config.yaml
norm_eps: 1e-05
rope_fraction: 1.0
init_std_qkv: 0.0394
init_std_down: 0.0242
beta2: 0.95
decay_shape: "linear"
Each number is 500 + 25 x the weight over the matrix's rms, rounded and kept within 0 to 999. Layers, rows and columns count from 0. Numbers have three digits each.

# layer 2 attention output, 192x192, rms 0.0746, rows 0-67, columns 96-191
425510455503535471487493513496499495501488530473498494494475501501490481497533506470499455547519487531511456496562495506523511491477483491506496514512494505469507495502492541463537490530519513542505513483497514511482486484513516491480499541459499518496524494489491509499474464504516504510
531532525481523493557501493506503507477498468487568492495522462519546499506572481534525542541513510489504513516503465475486494463511525493508469497457470540492504543472509510502527529489530479525467519492501503519508525527516511488482492500500539514481473475489497444456478515505485472531
544540496482507480465535505516519498529510502472511523516523464534488496450541522498495546500490489506497488526518509475508470508502487499473496496493498438499472514509516484455513504540518512555499521521502517497521470500532487505506513511496481476484517503526477496488502489489492451475
482467461524474501514528482471504432490520523505497463478519500505436509517553480504544542532491519508505490515493479517505494525511473470498509482511504523519442479479528483501512498484504494527483510523464516490550525491485489491524512496506563507532464497501534503513506501524505496503
450499538517442439504601404512540516550488464457497494532524535569494484509468503495457480475506521462577477482488465498507541469528514503486473515490509508487517435498477496533496503494547510517509508470525516534511526490513505526529507514482478507530468498499459512465507474517532498522
489477528488468526496534518538493505505512496469466492462484484494461495496445451543512536509531491473513523479491498503525493488509492483535521520482493461461505473522519467558514495506509436555473521452464430496469486522509539450483487484522532515547523523507482496523465518477532481508
507518532543470491484525526516535504454511504447472503489465583541491517515489483447511479483426478551520498511465500517474536469491485485532543490476503504504521486495531495478513521498478457502497486483482489484494492506466521501495503540428497457501476501502511497464570531472473493461
493500522500471493445475509485513533498537512502489504516521476523527474488509502539510510507496482506516512486505523533514474518543496503494493475459504494529506461522514496463541508457497520494490522538503544507503539510492518497497489515509514517507525461510492466529509504514487539518
515465530511533499461516516504518566544525478495500514511499515486518511497537501445533445513528524488513468523534517491465506447514485456466513496515497530438452524520501519526469518486515480475506472515509521479516484501544518497528465496459521499489535508500498500507511490513462540490
478523472465507494524491477454507501517477537488499478501511506509470486473532511500563533489482489518499516514458513493486547466517517469495503508500507523482488523546463501485495463532518487553506526502535468508512482500488475486500497484499502514518506513494477500495502489479535511471
458525502488524464499534480456510481498446548496475474535515489532535483560496517550531580487476528481485471497519498544471532443529494504516492521482505506494481487516480495493527492514490503525494509525428517486563507474502455451531482526458499488475522519492502528478494493519483546551
520504514500544542493523503535480513510486477516506536521507571509488513498464482485506531466488498521516452528498478485507537489491493463511489484514491496547467484461507493493505478442528531515479517487528489512459471483474434506509479510458504505489489540514530493474495526472502517499
461480497537501501460487490479482496559506532502532490554499499496450494534486519521521512519513494486492493518495483469521481539511496525477471528481514512496557471530473492497481486484520476487506504479515514461533462481487516499459511505514505462474522469479484540519524541528516485499
473497476509484493510425504532515425486503496526494499485520519531450535436551431481515462501456481506493510521466527510486497505531500545520527505559477522517529528450480529531486511507500488490452519495470515507501580507466506520517537503517484533494506478524480545484489474532483503495
495480468549552512510519498498471469481525498506492505579529491512487497499497448495516520530479504506492469513457473521512532526487515493501500511496509459477507467506554453498490485445491552517496473499512496493467509494510499485490490496501488472493464510516507481504554497488466478472
480541504473540474515528484523496513466497509486520470509463518532547484505499459459491514499477511496495454441487483490504522493488518497470511513462505497493499540471507565483489498506496536519530522454500475480500517519499480499485469446504512502511541553521507495464490496481462503472
551529510466518482510544470528522512506494490556497491487497451498499486516448467481483462505436535501513494481503462529484530498499516477440488499465520523498495478496493513500470471502496537494491489495456490499444513517497497493526512538501528480528484552517525495536520504530507489561
481533493504478517506521519472467528501478479515492470489448525485514480488497503519527457487518480511517486519495487522495503513486491469471478499487520528454476499487514510488456511514497506500515505485517481488501510497525461535459523462515505474509496441463494504549490527496533520465
507407508463484503510517508506546476521477503483458500478528512526496475550492463488526507510541492495510505465539491488529502493492473495522533503527453527495527539545507549526516473490509502478491492501495494472509510513519537511472507502504513469493551474508494504481522483491464544502
470516452545434542508505488494513498510479465478522520539564461492522519530505531465462498520535505472505465447506515495524503491493486502481499529520558514505511495503477534504510482536506473489505516510506483476574474523523533502488456532492491497513526518511514500491519474484520508495
487515487480495490514471560510539491519535486501523527503467540517494525467505491535458466497471488462519510501484425513517536491538532525509477458504497516487485485472476469511492468497497473498483515538544558503484512540545538500454496444463471519490484479515493514463459477494480518527
483539487468491473479537468454512496528502510462503528489473510452517494476490481493468504516503479458509455510543499461513501560478483515546477507524499528505492501530486508474509481508498514496470516479499517455538505511473475466487473491477480482503456493497506503497498508504435505538
535501478479507521506469508507477503511465515484488529489448547509459509493546508519538521514540505479491493499522509477535493492490486495539503521484509502458426528485522450508509472485528518462516485495524492523532512482453454534526496536489505498502473518536550512502485513517443476507
488504547549514515513532497521485503550506541510510459466526527457448466535466546521512521521528491534522515493520526493480532521522520531510545518477495552527517531503483494504479485489474529487529514499483496457485510475494525510453520489497469526497519492473505506548520492490484513471
528510508530550508463503492517494482547488479507494486521531538481493501467445473493502513458478538475467488451547520505539511509518459548482503484463466498488550517502493528500512467491550485497495469479515506484490460486528487527465519520504487511515510509474511527492460499492491493451
506460436498505492485510507490535469534539502531514503496487503490466514537492509499453530458461528507504534489490511546503474530487472491477515522477471495516419465512515535520571520522493490532506496513504494475488490485483541481519528511498504477470490507480518532469473508508509530522
499529493499451471515513482522522466554475485502483528514511492486507495513461465531458508526482487490478480535489510562487478495492467511470501494458480501490545522510482504516506503535499503462482494523507465462517534506482471508495496471468484501507490490509466520519546479506483505482
499483520531453537497498507506524538460511471505503473473512497528457462518502499532550507484482476460461537493561507539508479528451490495557495491493498514483519496533481495484508485495557515502483495503510511505548508482554500568503529531515442477475493485488515508493503458488456524496
501488546508463510526498497510485513523460529509479485496520474461475523475492531571520524489504508480527562486512477523493516537475459481500476499484523505447476524510518479490468505455519523475524505523514473497510520492476504493490514481483467533507495448480486508491460482476473480476
525507477512546473466495499502455466517542501483487579451531457532503509445513474503509542489479503523452482490465510485510476511480540550466489477518522478489538508501489495516502520499514479519534453462502514499508525509506499474502522500500503524462490509526518505521509487533485519528
492542485549520525476500542499516498485530544484507520477513464532518527467505516484519522520521487508486501510532509514563546518477509511501508530509461495473515517469532478494504503493486517474497505500502533468494506479493421502496513443493496532500563496490513513518471471528492463527
542490494480522487487546486496480445474549523531483494526512488458495494495535542550473513477517510461470511574574470499515509500538508506470462520493532504529482555566514487523485497446521460487460488503500515445545521474488485497521489514498469451525521458530554507495497491513505464444
512464479515510519507501517492483476489490527522534530508471437546488495489493500506471488467509512521470504478558497523520515454490499470485482539523463477549513513519518507469504496473509508463512480483475508534482511466491521470462540520483537479507526490515502531500485509508549526458
495513495509516527475514483463511455491493486432512537442521495452540467531535511521548514471541504534529517516531482506473443462516504463499502519543538460472488469508525509560530503519501502506533521541509489525482488465507483494490486471469526516521481512472516495515526509484525471539
497463474505472486494496505468487515479481517476483522478485482498463473493518492514511523513465499486509478518541503529494509464506487472520506550483462488499486525538456452500537506481438490596507487467448536502489525504488494484492491490528466490499552469514464493506531508492470513512
549525472479510518498489510527511520529524416508525499506515469448494479466563512491506527487499516465467468485479454483509517473506524548484504510468499478487521546517537496497513527463509510498517465536502547508464527494571486505495481456487501529479512499535509502511528487485465504544
521469504511511487498506547506517502502557514487487533466530514449513520501493479506483501474489545517474467535535473513504503549474525506470542526514514472489520479494548518520520539478500458457515501493514526501474526534521499489530493519491511484443502487522540528491495503503513541479
500507486536537530497479509489529503519532518484469467474513526515516493481543444505514499545506514506510465507471504522497520485484460503455594503523517482512493534518477555446520519498520533490481530518531480491472495499516513487536542500459544505514507503483499498498498510516448533519
501491478468496516464495444498494502521509427494475535517509455512526477520508486488506503535507496514517527563493539508502578505514500502511475525507449471438540533503466509525512516520450482510483501464520520524479495494518438446512495487483478510486483475527509501520501481544489458529
530484468478518468486454496489513480475543548451477526520479455481482479486518523512478480502481482495498538519501496504538538475468496452519500503507516478493475525453485550493477508512520497511507482517452526488541479504504506494475400506502537502535514459494527501497534524454521490489
522507529508538513515570527487484524455514477493553513458505464490498488496491506508506446530502480508505484471541487532506478464521465497472449506478475467531497500483460459533521486515507460506486466510467491498503494517562487506466498524537504513503526515477480534495519482494483521487
454517521481543458509547455427492584487489505541520474509487503536496514504520431526545461505474508520508480464499519470525466496518528493512526440517461497536505463492502522519512479524494500527521508503496436509538472510468488499506526499529521465486491510496499495489523535517493514509
531515505493505529501433484527501505453476477504485502508489474529496503486482496518520504526484491560536483497576495504534431466415485515541526477519508504455532483459533454475488486476500534562479506508448505527491444503537494508523462498522532537484476461489473526493516495493479538518
478520506520456543562503508506533506472467485486493529527518505517544490509512487505455475529505510522502465474529544486505490473499491530482509499518483470507494516505454474502523479502488480500501506477519483508488493483510471464562554496528518517531516500515529488482495492503489506518
503491502561485535539477551499541480503492505507547533484497502483513575498511523542539485518473521558502482466498507534541484465489464541551506546542469515513520538505510518492518511485496499524540447479474518460477478532495486503507523503491475530487479502485480487444531513447475524513
532553422499496513526502507493429516471478456540508511559536504517508540498526459513541491496522486496445489495496445514519498435534492487487496499500498471504482520492463544511542448476509500510473497463524508497513533519484509562523518512464496503486513515515492534502508530516473486524
481533471468485478450491518533529484494498524524525496539475487493484480530485490462490542504468528470512523506482503474523472498465537529521460494484530461541495487494471488479500472534496470496457524512481488510477491446476519530500475468463562510528509507496511499473537513535515515541
557497495503456528486513505506483430497471532495504471500509460527460482445489511479573498503504469504542508514490503484538549560496486455528501474495494510488458496486516483524480490489500522500493539503509488531497488457516536485548467543524494469481478532487515497494452547488505542470
473484505513494527557515532506453462514420527471480497533468520444531497482529442485500540510470496476509518473510465517494465506537498505480486498515475497494538519500492478439490495504554532470487511503512475503502492494508491499509466499537537547516532487499482484488482508531463500455
495457522495480512437501546479496519490507588509517493505553509496512497492516525520499481515505502541462495474474510468517550508515537534533481503512532468499521531565467519501472497468492513477547486492509470470509501497524514508509527510505520476516486539529566451526543463507491482523
515482477526493493487475523507496489472501482457504499474498466434512505481546508485504543485464500506504533523496481482491494530472508489489490540502489472460498534536512528476509517497512489499482520535508521474470465524518539525504524528453488510454502462526539527500493490514498488499
465478484509484541517483514527502509541496477494468470471513509511484486523441478469517450473526476510511489516499522532560475487503512506510491485528476531472507484492436531479496514524491480502498523506504492498501495477473522490470498497523467485533528508503475488500484493480488498479
529501504484488455527506442490550504542448487476520495524494533508498499433510489518489490488495518455521515469450512499534538510486484477485535480497510489512522480477468468498504554515514492488516447479488473480514509508501504512464484514498501481551452529511513484490493491527483513518
522466548499490544505550504486556489510513515530513470450526527498537499485514469479501502525540499524490506493493448431469483476482496506527486528513521484481423490524499495483534508499491496481520522581504486480500479475495510454531479497486485507542525526542497489497558461519499495461
509518520473483489512513519435449532519515483507512508473544489473499493478477526508539471524451503467498499508561492481506472533525536519514487482493496481468471470506493444513467491491506496505478519487479476474480490540488479498501546546496483482484488518478498482506514497543489497453
509564526534488514522498534511485528460512495477519523496500527496508463491526543476469530486484497554479533488501504471516520565499534467482450468482542454500518487511507483524482491507593544469479501546564520463474473516531490501489527500539543503530487491491500508528498490479498501522
500498503523479528534449485511466443504513474472485479533464495504517496512509496465457498475446488491540496508509513485502595531488501531461487521523510442477481503507483452486514453557545485537461506505486480507513490510495530500503543486484515546509515474504525493512477480523495462496
508492482481519470521478536530510518548511510469487524532528511541517501462465491475456464507456461498460489520494557536516456526508449531514525518457487476523501440510495503499461497522492498438518520541501516494477517522489483493528472519501515482470473506498516533483506478510511481470
496484547474510468521489498476524503457563499513523494488537527507507470476475472507536549484497515520495481495516499494499466502479522517501505462495493531515523455497530498517522499570506494513506524492542500498490466514490473518515475525498494519491515517481521484542507521477521457479
498563486480515517504535523532504460482516524493480509551469471480507526506501548501540467512492535452476463480489474521524457478516503518468509492479436506531488549468538487491455515552533517469519508496507511526547525449546494534495564515511502506506515529491561517490495520488510492575
516526509543495489448487490463500468472499460461490516491544490473458541475489505492536480497523535458520517515525541482508527505514474529520523478480502501508497482484483508501503490496493491492483511523486504464529552436490458473504513507478494469540486473520476501513564496471502497530
513537494492529507498485486466513515508490524507467551507515467509475531531474525498504483524434493482485512508485480448493510487437502524540518496528517464477444539509515463498488458494485515503511449547466520496512506485513531519482441498456492476475530545520477538465522482509514532510
549502484561571507524505476445484497520492563533490459504529508517505537504501517500488469500511511508477521512484521509560467485524499479474498549504503536481523503482506496489488479505487526455493444514535475498493501475501484519486511518472494493509513522512511465494490532536488524515
511497511475510479501531534498484503467507534519441530559508542524509458521483505537484497510459490465495490494525514507518489477489509480511528524510470498450482509500516497488511528474466504536517505487467503480501520438458507491528511497520483498515512505502478545496520515523481528493
511519492461479496496504485512506499457493507520436478495492514538524504506547457513460514493542495500483517516490480480474509549511480539448483438517521514562502519504528511522498466484446510499528541501507509495441524515518476514519494515491511488472513482487486450491518498542483500483
499494543485488486578468520468466511494499507530506509484533467505483478465499527513505465502479501506525495502460569522490509446518465509506511495516521510518525534509512495507492561484509492513495488508467523520535532508481504492502530498495452518481486491510500466477468499499540522473
481528484504516542496494530485536497515460478468504538521478484541535497485534468489495508483505480507493488466466497495514464504523472487527492509453500503513504508450496465519480491466524527496499560501504560486506488531482481514529465533497463508516515531469502448445500493543504532508
509496472532491437512522494503499519522500529507478448455480474477488476521511463477477487512474494482485506479472499493475520548520505464494543530555481459512506449508473539483474532508491523504461524485513458506504485516507544465516418514537474481520512533506466520462521479461479515498